Weights of a small transformer language model.
Size: 15 layers, 2 heads of 64, 5.63M parameters.
Architecture: no biases in attention or MLP, attention and MLP in parallel.
Training: a variant of Adam for these matrices, 157M tokens, 4795 steps.
Each number is 128 + 32 x the weight over its row's rms, rounded and kept within 0 to 255. Layers, rows and columns count from 0. Numbers have three digits each. The size before them is the row's rms in percent of the matrix's.

# up: layer 6 MLP up, 640x128, rms 0.179, rows 553-605, columns 0-127
# down: layer 6 MLP down (transposed), 640x128, rms 0.176, rows 553-604, columns 0-127
up553 089:088123136143118098157125144157153126057103159170171096141123103140114134128105143111081120116113124098055149129123151132095101138152080112059094115089086145154170124093171195163111139161120153210076146129054111117124110132117070124116136104155144207101133166127120175130141074142123164136117128084154203169103167123093157136085114146126136171152112162142156190211102157148164127087139
down553 083:108110133137090157203133155110114111101058096085155129155107124180132140120125092136122194160074105116150110100156108116186122118141068115152095142105152096128126139126177082128121142131116145127107129174126155097150138088124098127141098042100153137198098171141131090113172128122056136109159179187117133140157159154178097083127166134175128148109098093109058040111120160063136151095097
up554 108:064109133131153060184083116136144144157137129143121121119120118110132101145125103115136065146128167127097137113098172148108134092117170130200065126117072158072085116145111133191132081104140138142123170166156138095119106133141120212144133141150063137101129108155135120172094175096165100144163121109177079140056153163143075136165102071168134121116140169142119050220096152127126134134107
down554 127:140140176155167169192107068088144196170152133214135141047086148158117193114118157166162139118108080093138135127083122120098183191098105123175107118139141119121093171131145121132107115115059111148092108146182127125105177143084103131173159150087127134097160079134084126101098112107155154100119108115089114114175092138107121122118097139195084143098085107137113121121131189139121191124100
up555 096:098103140152110096124186114183144168150157124113183122117077179137165147118161146156120062113178134120175181079159117132100113124116130127133086158171095133110088107152155141116139145151133134098177156168109114185148108111123140130133172138118177149153117077128073115155120132111177121104144135158137091035100173190114134097092054137214085096135160108151084064101110163083113147169123
down555 096:158161100115169140074092160102105152105131177148073196162164145135116118142096123109164200166094094104089106185122116142112111110123093134109134110110184115116164178117065131089115108130128157126142104114083089102097142127130123130080110109111094115123135181094149157136106082145105118171141121124106158237208148090144163159154136193088162125107160171148192162187142092139154108094137
up556 111:094166120172122099188107100132129143135150134148118109111144109180140132083183129183172067140129069092143099144165142137103135162106124087148121157060167097156072100112155110113166117084150109187126129161137166188125095135126091196156133139113171111150151105210133135114087118128130114170164134199142108088118165052174100092167123131076096122095161127122164147136121050105093101112111
down556 107:152174126079068131150121147159080043123066131128148153102115129113125163112116127144125127129176082110107127137080081092137071201131066149134130105130125120112047074101132111110072092209129114114136169122107128141054086099123142110105129119096102140095077106099037094143091112143198126110138137097105143085124108119102115119125144143171130109146165112116132144153072141076158147175116
up557 106:103138169154142139098146105115092142138110153150130026166107081196131081203116102121148056084211147187145131129115140101153159144102139121139155145099156163110140156133110115148104142134151112105230125111076066130160153122139103156136141090113127082126116116124103102162077159097161141090100137179128127073113147134138112121088108127120164129132168195167128093079149111090158130098063
down557 099:094128075145103127147107169123154089179127114139117185106127170108213124110187127072142126112095057097173141119118180135133111111117092131167126118135117072154083071113116114112085116163111121158154157117171149088105088137188138157076095167182110129136089103138131079087166132135150133123128134149097145123082161150115122200139121160098108195096164113136167181212143160176159097159136
up558 104:158134137153144120153187129146174147164116153164136143115160128172149136083125054151110142098142116178124137123129132162176165149115082091131140176100134146154142180134104128103139115125085168124126105086093130116255145093081134149122124109147159103154096106107140147143078134085155137132136143090103164185166105141165129126112150078167121192134083183095129087235112094127122190148086
down558 110:111135162082108204073110146142120109101155187112138132151121072171098149171101120140137161046128144066098096106125124038159077115112104138060128121101109149155114059131147117100163112101189141108166150150172162087078105150131099137194194144133128127144186158132085107139156135132092144091094154157132114118134117081123100112147120137178184099136131115140170162101060141137115138155145
up559 102:144114121111160146134132125119052151130148134138067103141132160197078083168153025107154154134090088134122107137169147087119129135172120128157073122103123139112121072111088144113119109113105142134144155161136120135141179130154175163164120121169164120111168136186130130101063081156156116165170111142133079098104122154095100138132108099148159158150128086065115065112182110121060209112064
down559 103:088105177121157149122127127125142132171138049184195115152130118163156122094131127147152143120095132216176127077076107126160131084130105152161161138154107121118116160147121161129112135101056142090092125144123125098150125113136145108154191068112166166142117156114139155156106086071120147190167091132113093164096155166118133200138097177127084151118109102178120106068116153216075109139093
up560 100:102129080126159103131109161145155121066116148148192150095111147160118156128123158083136118109152137111134166207176142164108108135109137122093109149123122099107063138113168184140130144161136152119129105130134116119130148157143131075162124071151161208120119163141094097113105098113120110131096139175151110152098157116124177128049140129178128123156130231105182139187084049146069111051156
down560 096:128088104130130122104085148075139059107079176100088105140174154102165110157118148131158149160160245126148123107096051145124107093127180130147124140158128138090166155146080068140111175113090107147095120152161044130154137089142188120156101119096106114124107117157138111074139092132112185087144130167196114109126154158163134125077130103127163085122162117077123103157101085125095117098104
up561 102:143154128099128156133160100136197150106163146129159146150142093120177150128148101072105139175167093129101147152121215128183113134124138111145060177124121162115066147148158085093135088127118125168121089108155142109117086132184131149112142125113141133154171111189057083134133123130115116202151108174106109149089194139161079129152106109176141191105131096099103069096112090081154188071107
down561 096:164131143124124100098138146140149124111096104157079166093122166130115115110097135108147081142112153112072140101138059067156134134157048116085175142124137145134142095119136161101149173110120121134145113104121125063158165108065109080121080118174114179058124091066099092190175129120172123157132110169096109145100210090145105118145151216144115132105129167131089152081091123137198102128152
up562 097:144144090122147117118130109123140124157130120161096126123113144116148044154120095106086090135136113151074135086066164174143087127123069115118123156107116139159188163089075132179083084124085162192099139128097132151134157110125072111130209143147143113130157108089083113147143130064135141145132111156100066123128118109029129113089091083142156144160110107103129106222120136194151179128103
down562 094:148178144126124136156136121084129115116174113083113122156077117118099126132131146106111101112155151141169103114108135144133075167121141127180166092089203167159102112121172128128167159104132139100194209167144078087137087148164151141169181083169137154178101172109127152106123059160149133104129198123106107131157193132139143061148167178133128101124151129099113175082155141066096209131117
up563 099:092100153129156030094103092133155145087193146167111120129135108150142147172149113203150164135125139070164157148115113117123111123115079095126124156166163141170177143138081118096090135106159190165146094124152150109057084142133114096106164146100164118211135098084139159135172097121149109104144138136153062100168164193125155085156110092155071118081104111129204132140124142156149122121114
down563 104:137113113113133090163143114098184151081149091145093095127120123135084123101134153178081087181171119104140166113050116152150107188075065159112100085129135171138160117130128100087124152114103108136153151135126130143114179108109123121118092156123092186070074149134140144113154100183035121074089169190157102115118132117120157118138115124123129073062119137102179161162059156143143085127183
up564 095:060132125122182129147141141115107140107129179138146082120157090111178157118165124129142160161162098074130179232099137145161166115130082134095109140099148150199081107101107141164130116124132139137087066108112123060060069123155125137110143174081137180141176133073142190135161105145120161135174077105111156146116153130075102125089125125132160096079073156082175158132112134117116160122139
down564 105:102104192172075132126136102115060189057125079152114147131110120156156148108141096185067128131168144115155143134141080130146137170118070163102161079061095148135144102112125082159150157133148124126118096110165151063060094096092158114112105117107183134117157183099192147180200144136097144118108090152114165161125160124136136133077101128162200152140138148143144094091114139138138087130160
up565 095:121157114135131084177169149139132146144216148136091120166104137131111116139103084101164136094161122115120199093146142132138139117154106063043091125111084125129136138181114126090117058131118100094143134141148173143097152142100135163106086068172183156112121113138117095068102055112134164166137099131133185154099069145111105114060130160136113094092098117090113141141155189166090073085163
down565 093:126146079167152134155157113127190103176113120067136141150146148167122122057072108159163155179137174099217108060102089101155111102155116117114111141128178081107136186128147111166181059089168153128135127067140107116115188164083151122112146103098141069152131166120190141128144120099170129136151137131183142112092153092156136166147171130159109147158153163101178162136086131115110095138095
up566 101:090149127127169123125172086115139150120083149153138061164146172170128107180171142149172136140128135079111088158092173137127085137204143136066139187147120133136176102129075187074154120138108181096139126122151066071076153084146096088102111157185081145139179127138122131077110172116103099077144119094094191105106127127119131168116095152083136088165144099149147112175087114162111140102138
down566 092:117135204097137175075103087090134078135145194122101107155166155131050098089113172172137127129114087067116040136103117179111104159132149124122099152099142104133085155120119144127138153133057105177119139119144068131156171064093085145116156128107102083180137079128158097115092148139102150104113151126110153196127105101126124121146150180103099138089173139170137159177092129143174086112161
up567 097:058127128151124080147159106121109143148155138074162080111125119140179136143165143165170120112135097140137148147207110168140139169130116133121116138104123116134104134212122153222085120112133100086108138119150106146129106171128117172145146091135198114178162153151129091146135119045130160128106127116152132083188104061183126069145135056113120167166067098187125136163098169148112095154124
down567 092:097128163100075209103132121168133086134123135216110140151104166124143126140132122169104132140155138144147150074137214177154127117123135164113152144129085115190113145102114110095126115072121204119122140132134114157118145116177126133047175194161084171104092091071115103149145099163092124149166197092127127176105146132167171186092140176156159173140138129152144159085107105154116126112130
up568 107:152190093148129090137133140119160167066122133143106110081135101165103144165132058150194164179091161119115075140168126137096100135178091098118134148132136092128116114152109085161145173134146131142158174136097124126124162074122108136129156169133155144131088060125061157181044122082121144174163108136101130097057120098144140141188079099179089148125143199110138076151114100111128145084104
down568 110:174187101157059124150142124101127176202033108122063154134108157152161089142121142133089102115182128152071137144114089053128104146135093116101148167174143129053159129131191105142187130157113144109115122091104098167118062119098168140089112132069155152107145144122132119141157100102118104139143104085158145113127133116163107122114124142123146116123102121098173150132172097165061054145169
up569 097:122130075119140142120162131149134137163119138131182136069124127198083131143218145110121118088107097125196141208096097148121083104142157121141094142082160146129135115141056107139145144124145151114128131143134122185117161156160154123173161128128129163206154136123141100095065131119130177112118164172087174068089164158162152084065079111075112171127105142113107039107156116131147154109111
down569 091:090181122191017116058112150130127109124099083069112151145144126183168164143113126160157096123157109174130106129183131155089071116106114141206160097121157125115065200145134200185075112169108175147070122133137111087105120126141126146155137158123142113065084100115150109114133133120116142035096092147145117122155105117089093119114129129127138127125128093109130088150137167123139141107127
up570 097:035140134166128126105154097201155185116167128124133118147105151148081090135186127145170109131129155145172115089136155151145082183161101102162146118158133190055162059196104104164133142126142103136092127136118116173148150143087132186131171120168142133106114127154104093126131141136119080126195139165123186074142147101099055054113105141131118168102124109131081132124190156148109143126107
down570 100:141064093144132152131106149155120088084069117181079120132131103166176097126129110131124130155117063169055174142155123152100170122107156131131061106144120109160178115125118169100112121102140145117139126105106135146116095114120091137124111111118050151093167130153148074090207123165166132181120094127123078150147157110136175205096171135127164059103120194166064122160139097076133164149118
up571 106:152157110115127107125158109157068137083101144123103133088120131175113065132093142180068127208123119071160105088174162171175141128115131106077063133095156133122140042098137126148122120166190133112162138140099080125098099110129103131069133173171112160100160102119178107102122123150160116135095139159141142045110158161120154153170104073162131133137148133147139076178068091107122146071129
down571 108:113119129120111130106095104103158114170147082079159108130147119120135139161137095089128075098121109150111150188091073163151100162215097101171068117159145189141113179112173094064121082164088160123144125157127076142110109108085123107124125136072159110096102166134117088148177173166082103097106118077125144094062110100197133165133113087073155074157120119138085125192154127122102111136142
up572 098:130135123129119119151147125132115162092174130160105079082136177111127083152093108202174109112154149091171170148112081049145075142144161089135168112107126140137129142148205160140145161133196173091090175107129111133091073165132130110148123121142201141154145102177120127140088110059167204124126147166133085049069149157149102094129111110134107153066131127134118105106166165141104135126158
down572 108:174173099092205138154162068177138103152137051124118146143078073142095105117094145151087125158113144118077107129101088125085113112103087166187112091156117152163095146153093081097112057118135156153143141123204181088143157133120102126159126110125127141147117109185144170099096133159099116102085096166097132123061129079130179107104131153101174103137103114109141145199115157109137185111168
up573 094:102114095137154134113203110150120142140113105126157133100148095130128158136202099092135147101124128106130145111164200092103118102121144136182122181084153128124143086132085098190117124111096155140137110107159088068160088087192133096110170131135094118153096105106075102191114154154139155071151126155036122076124183116228115082123066127141114137130144120156102095087083130110130125143076
down573 092:072155118125041087093149193179139096076131168119125167117097180145075209107176132145146116161111189100053123113151111137126187163193086159119140155133135121108070180112159154099154122091160115146100132075095167127099128123125129085071111124145130158082101141107107177156100157129155136201116193121136129105115150136136139184139130147119127138100146119163141104139161119113164100080117
up574 104:105164128143124116140095126144098165143143136116168145095105151181089108128134126100201088078102063145141074139146181136132073168131139108093172164116150111165132081123084137160179156130143133109108082146088072103136143127161131188122186144117146166164164072154131109149009126134157155154098160159117111085111135084160124073066129120115122119087098103115101065098122179126150158148096
down574 104:108111167105043104130102137107133110125123180129154117147074119133158174167142139164102152116122094106071142127129149120143157092170063128095127153091115158084134159110145126094124174136160148101152122178164169152059153087102157085114109121055154164086088133158093129186092131074098057066126087116216084176123129151154106134113156128126146093120147100181156142081085100161139123123147
up575 105:114135107148132139160117165111137159095156140170096096151145123110092083137109099152127115093135098107119149147054175106156163124147117087115157130113117173112148104118088130136172132126130186158096093076085093068184119069113098106129211143166119157111076129052166134185106072147120162173055057128105202127155142144138123074144189099141143107115067141175137117121102125095123132111121
down575 109:135108137129135122141133148126101116123125140136146140125137126116137137055176140185082135072128096176110114106112089111171121103074190105135147089099170103103129172125181140179129112150089184166118119078158168154127101148141095114199058101091104156150135077139230163143144146111152162103152098131144204108133157101120106120104087097104042143124150129148137069112080160160106179095125
up576 103:070126104133143108185151087160127139150140129106129145113144127124202163100145130179107107182143125139141173167179153088108129130087126138102153160137160126136116142143100141141074141148147114059116068081112130108135083111143178114111153117184098144157170080202092163139140097113099116142188127138030169168085119140153180089099155070124065077105100109081076112163103114100112126157111
down576 095:114117158123112151094085176147126077119092106120154129084105080154094124152152097093103147114175190126092115151158125095147101136098142105093140146138129140137139158106114106113170157102048077134125144134153161123174140169056058097114170125179066130093134217165120184113157134121165138170086095163127036109112116109152112120159133138113104133063160103125104115104153108139147059162074
up577 110:154210135140144107154188129136121149080112128150139151086166111132157120126139134131199140134132175103152171200099098107162111163102071137175113177102109122119098146154162161150137184149189143164136166148152155105121150155133155126125144128094172123138119076163073140111053194078113134116170140181127122159082139156174093069154152070138090093085078104145141118151122149109094122130056
down577 108:222158160101110201123225122152141111131082058120155146139156158126123145194070073123122124116090184150071093090118092130079132100171091152146089097132117172113145161135184133101161101152119158184142122123152111113150138119113182158109130093142132146096139060114155136098129107145080149130124100112146144123090162095154119110139122167130137115125134132064076186156140165162165122078149
up578 095:135123041181179094124142128158130146125134171175137129144150188152075116184116124138087159092126164058092162133128146192100118123099111150162137106133124155115139118086136129138160159194127141122128124083105113167050093127141168149103175120205199155066117112142115204118126108123124127127128129126130115160094076147175063125123080117159120090139168180107158106146084075153145141145141
down578 088:101119162118132147123158180152141123142048122144036121145123089144124121125166120157077053075080144168111087108090094105160083163166154124162093155094093094124140101163087143126153128157075110089108135126139128130165172132054134119159099157091117140118184109106122157148140156093137167113185141160102093100159160166128122140102142112156063098134081184168138128146102196112077174158095
up579 112:173146145148160133156186169139188174160117184120107102098196118154109189136136084122116087131133106119158130147128050103112107115112111084097141171115137088063143150113091140149108121115122088146118142160125192136140156111203123150108135163142119071176085117160121171111065140139092146134193169112056099136123177143121136072140092140101110158143146150123171098194134136093130130073068
down579 132:190119151132126114108104131099119069140093121105074118100164147172115110131123141141146126126133132106111144149124139119089132173122146120103137136145124105078123204067105125130141080202156243162189122133140162129115177197127121139157176119067148075131173143156163111070135103136144111157122098171130178151146112128109119160062134104117070116198139148187184119143150142106079174133142
up580 110:126134113135108128125158133157133154096148196109107123117143159108119125108125132106176080144126137149127094131113151157112123145098121093129123197098109092037142147139145093095110135095209083119111147198070103104148146092152134167158178129102126134100177103150109132091073080061183146184102145213111092093064164060128135088065109139146126145112153141124124158139091180094134119077132
down580 108:142110181104100132190093170029096126101138110137150185121066158106147081148102115131098134106106055098115134151149107121164108109108117123166151148112141149153081129033160103115112149152095043116141125145120109151114093110069095111159097092118044177125109061185121141122120102136112144089090121120115137107119093165125179179170112127143123124089163093133151133128145103115175139178104
up581 102:114083146113158136145127137135174144156205119183180163171111167152188164141129152151133142153108117041071182150160097119071097162119054085099116138108136158168156149130098146125120088150133138162174166114092197145123085168172108108128151105110135164185191148101078134096091120120120072150154110172092113148148117165136126091128149134100138171103146141108154152162141092149135165056144
down581 103:129182093119116162123121111103106098099163145104139152113121210176113089138129076127176149202110119101139101166149099109104168113145123147166176107181126111130145146130140133152113125103120076116103157107121169071065117078092125145151113120148104119157055065130101201167115147164145137111076180104103119156161126112228144128123184110088159127079130142086084178130136133114176103091164
up582 110:145115132132146124095158146150110143104146176121102152064085115127141102128166101123159157104154152062158145128170103172144089129134136054096112203112156127150214150137071146156105156092172133137141099122141149115140128159127123197115111069199156097122149108167154150179104107114139175139123099225145140075159153176122178100138131105139179119059086078145154129120101099121149103117088
down582 115:149150126107127166164111199125096127103162095130147158182081102100114142079137116179114149150060129078145141126161091157124161108118124128105134138132197110112111102146130058122167204110137152095146128150170126161200102178115116121074101103140085192088071134169161119111079148167100126127101185129176151079105120130076124218185151130112123144116086119163157156160117164132143149144145
up583 094:144141139136135113187123103166122142090130136171126137078116133128148123148140143174179080163135173121131123144161082129138094162128145113105095173131073078101149123122136146203060117173133105130206121141097149166105122099148134153099170100099165131160122060128160157161131067146155100093138140163137099113101143122134139063164094106098069171141071178201127053154150102118150210142107
down583 089:102202129137074156116138151099189120127091098129119106208183149127120138186147091170092129129172143112177105105111143109078112143157104135149141140106120159064120099130184065070127145146166188135138154082164098135130145177123180149170114137074113081158167101146108124172172134107138132101142142147145168053162177123189102119168150149129147067185125158129101160128113122124093122176119
up584 094:134119130139163126171158088148060153176084123126134109069173121151095088116172165119112141149113144119103185141131142204092125123058138067125113138131101089138103097146130097137148051044120094109130177160127128116193088096113110119180178127146061111122121168163120144089124146126109154157093114126127062086147148077114102093110126134167178132124151157131133095140078057126130156069128
down584 090:163137108147122098083087124143115099121176135155121088156092136129094167147167079159091091115099130111121152053196172089128178200131104159164139141096087121185122106105160166156099126151127116178178141131105124179128166118149123173155117127128158077143073063125120125099161113157102074086128157136114161160142225151173115086142089119115068099119169127171107123139179107156166150158119
up585 104:089167098139155103114162136141091159079093142160132129149062082162121167116111175090147111112127137155180123138139176144122117079135170167135119141075090214154171091127148109181037038124161098143106165108153157112165088161158122133132172125144113117124095109150137136168054138095117138109123112177066139114178167129124145091181125078169142144170097139133134083148127139121171106161121
down585 104:123086108096132082081101117105168139137132097049137121085157113173121095110061071165167141135133153119175144102109172081158046144134121059174118101091135159095184108186143090154168115136136134050147170092120162128120127175166167165137104118119108132138115116182119123106110157162133165129100085078163112123130127155100162087050142122098137139109143120086170161118164111098066130153145
up586 087:091157131133142105113152041165120149095167155235129013107173105154142051170145144094104145120150076114110171127087129136167116103147057127087130135119088118122140119105143140119129143166136132139144105141105075136092095177126133106109133167193084110071139144116101122072156122137088132146130117089150134149139122133146103128100113138129117128138061120114138146194176166129047130146147
down586 080:125118214073093104126089168132189089138107135084104171119119099085121170106140069158159142154132131159188116140143110113127117104159126128173093114075231117138117107163148080138095148124129107131115111166141147133160130152134144130109085074084144092134110145154105138166151210107038115115102183140094111100128117200119152123114117071083131123105150143126097132051088157088137107132125
up587 101:163133135130159076187133162155150134129165170142161138148067136127115152169112046142071174138151088114106194153124124170145129135161100122051084079177141136115140153116117171118121077130117173150131108109116166086117086125106117113128111093181136178144113145094147147161148123069177059090158112138126178178071122161106055181173153118152136179128150100144149152165141089143119153115169
down587 099:163128159116125160212092105114130119147094144116156137142087124123129158108111124080191166169095137127079133128120114116150155064138117130163140088142126115067104066065129088127155127130177140100090053077088096117109114160088098126155120135161122147173076143111128098152102100090167122087130175195080089157130068161092096171128142056124141132138155159176090172140124100091126191148148
up588 097:110153131134191134198120134124110143058138134140179093062170121147118108146132100110107095137146126105152133168128170124083058119155143138142163165152142136128115077128113091079140150080146128172128136080128139064121138112170139147138123153086067150099115046143097091149094162155149099124160058114235139119100154127113174119187107140098124079132059145172156175120121111125157150102120
down588 109:109108099122130182087102116078115078092120127153157081154129196103103157077113138158197159128142088160150195091190106133160069117086090106130141108117094094139099140093153143171112089198087137099084147096170170113120117120116144139122171138111129103148122107095125138196150159151132127127159135147125089103095166196072094125061131183153098126130134170120094145120111211165114114082128
up589 093:111187147198145127156155155123120117102140151177206143105165124154161082174149125094164149063149150097089178191118211180125151086137089084104084104115099130124153105066096137103083094139124137121164093122133131113101138143129153057123106144134146178129132080127155173135130085133149187145136074125164103122147145119097126191151186135103112126124168111116186110153135151159135129050129
down589 092:123145096197132157144086150133093102161091093135144122129149174136130080126115166133066091184071167098146101095122156194170138171160098188126088083125132077083093113155123118115101144146152081118094102159134103140164161102103155090116171101168151103162080064182093072136144091136112123143138133143137080154171126119111079142123163132156118148158210136119168156101154202164108134165103
up590 093:121135143159151125170157135123163165116089141148171161106139111136130101127172128113196081097124115148115103172078144126143120095163094062059123116178090165073107108071108112172134097113128110121116107104147200099180181076102078132166111098136113153106158111127123094149124119138211156132117097121125127096134121160143162102158128090142147209143109181088074054118183130137128160058104
down590 090:189135132158125148032094123123152124175103153062090107146211119098189081126130219137136153097137101146142097090095138118119150067130159153129140083141106130079061098107159179094141103163108168179095074111132172148170071169104135093139140159140147131131142126074148156152081130140095127135131105154114119116160072157124093114110109152148140100177192125143125136127134169099149157144096
up591 116:095147118131147103121104125124075135117138139129151098108082107158132087132158161118155093089126123137138122096153136065057102151119128141088099120050154161117177083157090200162075155159201181157095143111087132098171138144165155171141100176135138064121130099071126168117109093107137174126125087168097158124070104156157113137090079078174123203133127158172150117127165141105107106077104
down591 107:173122129155094146125198146168168117120143071110095137134092141088157139113174154104162163118155152077131109114144151123147169111089152144128133094147062092137134174161169122129100090159098112150154144072101082101140137111149182122165096160144160098113070148178140087090136131168159117125141106118154132175122126118058113118172147183065104151172139095154110057157172161202120215115147
up592 099:124080146135112123116171130153115142132119106088132114082101138225136086149156146126115174139120183152143097118139102134136087158174143128161104127101142150114100070179084133111151122124155091124145133146133120109163115153117124165183100092136081104165186135117134051153101135113216152117128136166072089082101230114152125109089124021138091150132141149145116051099127138111135117119088
down592 082:089145096138000154134091133158129074127114136144122110174092135063155160133136154102102097149136104108144142125151101133128138132089105120106168130090105125135172174125196156162098089145087135154120149087107165181138097124120154122111129136150121083106114144120162148098162128127103098157156145088122157227169081170118120128116117173121081117117141091156137178136137195133122107140136
up593 097:062174096150144148164164087158138131118099148121148089099193084137179161108202090056129113130070156143190177158131125128152147123198112150114120103149046063112092151106154147161120126139134139091108135157076126123168096084103090172118171087142113093141133102126127115124090095159099085129078137174094147127134129207135131105079116126121090083118125106150110130110093164142089174161122
down593 095:151112228119152061156109073111147080094139117157167193085124115153158108133092136122133179159154138128098137117124100137137126139126162141146131106138132131083127093157036143150155142097104111055173104171114170058148133164169146074120100084121064085115092132111110106121124100148127140199108123178165102145137151086173128153083115094082157137151117131091135150087120103160150099191153
up594 107:108173158150158103152072052139100154092138165157124103118133061171139064140119133094172090142162127084094127159106101157131172038215109107134108115153103178095143098183093156110064168087090167154101105133161128094103176148133175166123123158114147111085138082123151107094131136119145075123116145121146170104078133158145176077125134094109135149138159157175156148136087124141102090103105
down594 121:099066192137149128146126177164133152111110167148153132182150136147152151104144172136095158115116108087161165091088135113125148121102122091130112094119121113171155055126042082101240187137098114160150125171170148102115091147100161122112158087142115141098151125173121095179093084121153127159069111118154116115082089142116133137072161101098184171159190118112135129085100092141134131097093
up595 094:029094105224138077157209040255124169096180130196133123144100158131168138126171144127116122153105094116177172154113140076100179114128133135181149123110124122144104107155120125095122136114130119131145093103114095123135117123116152167113098125166110103114121126167093136099146151126120116164126112081088097154156144119105127127122124130127163090188121138117142133134144146101094117154154
down595 085:196167200074090147086048190061162093170113147103107136137141096131082124124109074172113128096184136116097080110118147151156132147123145151175093135088143143146145152134149147180114155202172146136111155155130153113162154070198138120173119139124117189156131098087122156129117075114123164098120169155134141066073114166162124133127120088133093139066108139133176128120120115123158157097131
up596 083:072127058163146137123164071147141124128137162223151155147130124101187131125119147091070161148103082087114145136139136127085178112125110122090100136128095057135108127081164187093115089174098144172156106141141073141092042161107094121136088166163127099090121158105076151136152127147070116158109130077135129167163094098066115178124131152147157106141141104090149164133129119161070119146154
down596 066:150120222118037130118078167111159097123087121062098093103112107114124109155132094181189110130129219128187093107133176138116120133127155148163150172108122170105144158162102109150131179112170101110120151147108135130156192135137106129129136093119165149134084087136127140121096123091180164101128154124121134069125111150183133111155108028141068103108130135179122095084158156133165149107138
up597 105:090149123156137092160136149148128134134107161208150139106141131170121138087104070141089160108119131065084185107087167180124166134095132131155077155126136235164092075091112103094136075089136181102115124150080091161099173144114109118064144098128128145133159132090083158074103113118123190138156111089073101133072118163142070152156154126096087124142095146141119140145140110171118171141100
down597 103:199106165122158150090177098149179101128162151123149084129138079134126128103172132108097140166083157109150158090143123172112066048114139178161159104147134121130149173186138123113154098090132089115139136122152066072163207156110121124178102112139168118134126080123120097121161131094126093102142166143145101097138123157093191135127208142165109109167096187101192148123137196160129157131102
up598 099:120121132153162079179162120154066133068097175143137144119171090090123149143107172208131141152112114150123136113118179066162141109168076088168082113110115138049147108122072138123128123087164138154102125114130186126164123155143102090172141110160075200118157115111109164168149107071128148146086113094133149096112164137102103083104076115134155097114042112155127127172120086171077138125156
down598 099:154141148153120132130153167151087099116082147126115109139159176164113168140102211077092120025132113146119101091126134073128160220105146062143129111091127121091130077108171093116174148166152140147125161125134136099159073105141120135149115152116125117108090126139114075109104089151069061109088107092097108051152168102179125076150170094096158153136173112135118123115153099125122082122094
up599 110:123141111136149111160147146169103170144151108134098140124132111161085135182130142136129064145104099118159096151157164127072075139160142080107108139131149166132124093169146107079137053105128158106183187153079140157141147068131131199126100131171065124090101127172119145104149159112157129155114034131154096106095115125125161167194134031154099098134114114109116152146132137126102112034103
down599 116:142148178080118156090090128176144111094172135104135080114088178177154150134131147117127116144176059144090137091128129154156142154108087139103057097161144139169103088083184102136131091114091125147178088113148164134105111084127145101082183181117189075125154175100160144116105136140172075126162185099171117162106076141074152103073126170155152147133137123169094081109174137129125141076112
up600 108:127148118133153116158118141126184131130112160137128122157148133191096167154172096186121102142114094136180113145130071100097055139120107067141107164098124125080149171121125145139138085146127172166159139129121170196131084133088056104110128146115145135155119117111125142142127079059150153125218110129172141145107134171125099120133114042082101146109073171166109085122152104119106184054066
down600 108:209093108136098199095131144085174075141076096149135108106119201113117070174113205167114104151112138117148113097142132090111082186074141112111121145101090148116087093100110102106162095137124123137129111119129128125052119131094169146132154139123123096146186124144116086116177115156190109111114103130147168132110077101103073107129126090135123079207148121088138179117125159117155203109102
up601 115:148112107166140137164166089169133150153109135184134117137150135173102119131122149167101121145121105165113168139147134155146100149131074083130110115148052068089141121153096159136156170164114151107198144132063114087163105157169087152119161095097124126131134139120157117089149113051149121123111083113133078138123126073076103131174091116196165085133096148071175119185149129188072205076147
down601 121:093140098158124135113085107092087077093125104101177115120039114115131121133204136093165188124160161094128110128145173082111222086157141163135177145128187124126126134156108123159112089102082131180084046076146134133130073137113162108151116133123124106139107136112092141126093141132121128112163173134125093165140155174098068139108148142065085139124181113133144168127053132102158119178118
up602 107:092123111149141130177181086178100129116076129105168126145117121114110134108134148123148144130109205079102185195136142221137100083140145085142092189086143115097136095097148134126102186150114185142115182144108102124176096130135094180119123082125127129127100119125164176100096124114138132141130122141159074128058137073135151113126136127121123127192157113078186092217108145167060139130128
down602 107:115154121105144069101109179143121139148166090077092184132137109079132114101109071115177151139069105169173148121111145148145175131116134083146140091081107129108120134087143065144175118127102139180103101158137101225153075134120096099078134118106184122089125145179120087100097154163148086103134167145129096126128150127074115119081154104106145086104067114138154087169116167087154125214099
up603 097:121161117148137057152094110134131149118092218121138122121156124159099085141106106089143179122129115080091095148117143158061154111106140130101132091100146201113153209088095124198180121138179103091114101165075144097141099140180128122136111179137135161067102152142179177159130074084151107136166128100127098105135140101076106149158144142142112096079077085110181128141123157172124146077141
down603 103:087132188182120134122079082174119162195137069143108134158203197133162126061120106111098117092097117177116100160112129086124136121125138163139181089137134037142159154137112118177064190165106139111124091162127097113128109149110148197180087117108188145127032131115111142096123137101113129107122087132091121163125130119104135116112158094166119098136127155160066116116109138106134114117156
up604 098:110137135135131130149187137149177163168132140158131142139093170143096144107177092127130186076124126170107167097131112091151093080116082090170076098152169133079117117190103142146163129110120187121145143159185091198149124125125131119131189107150120127086122126079116132150108102088096148083192133091121114133139186101115136068184084107159053142103045129087170125101165122163137127101172
down604 098:127115111138138151106115160133127099102110135153120121145090113171131057076113161143207152120163189078122136111146133097117123135141121168130129091169157147150057168137059083140058096128127162155057092070105115137115114186152170076154057143134125126076087100103126181110175125140094089178103155147192121119150108161150120113124168080137136135158170183133146119192138147121146138096166
up605 098:112119055174147077126117180120136139125168158112196138173144166137154116200113123090112160108123151061131156207101139143105106121140171119119095099123143128145176150137131141197143149154101143182065137140181138104112166150160146143113105071129142135101172083144109141142133156069127142087155147150101100120083168149133174169016076132098115116136113123110135167174115127175148103121086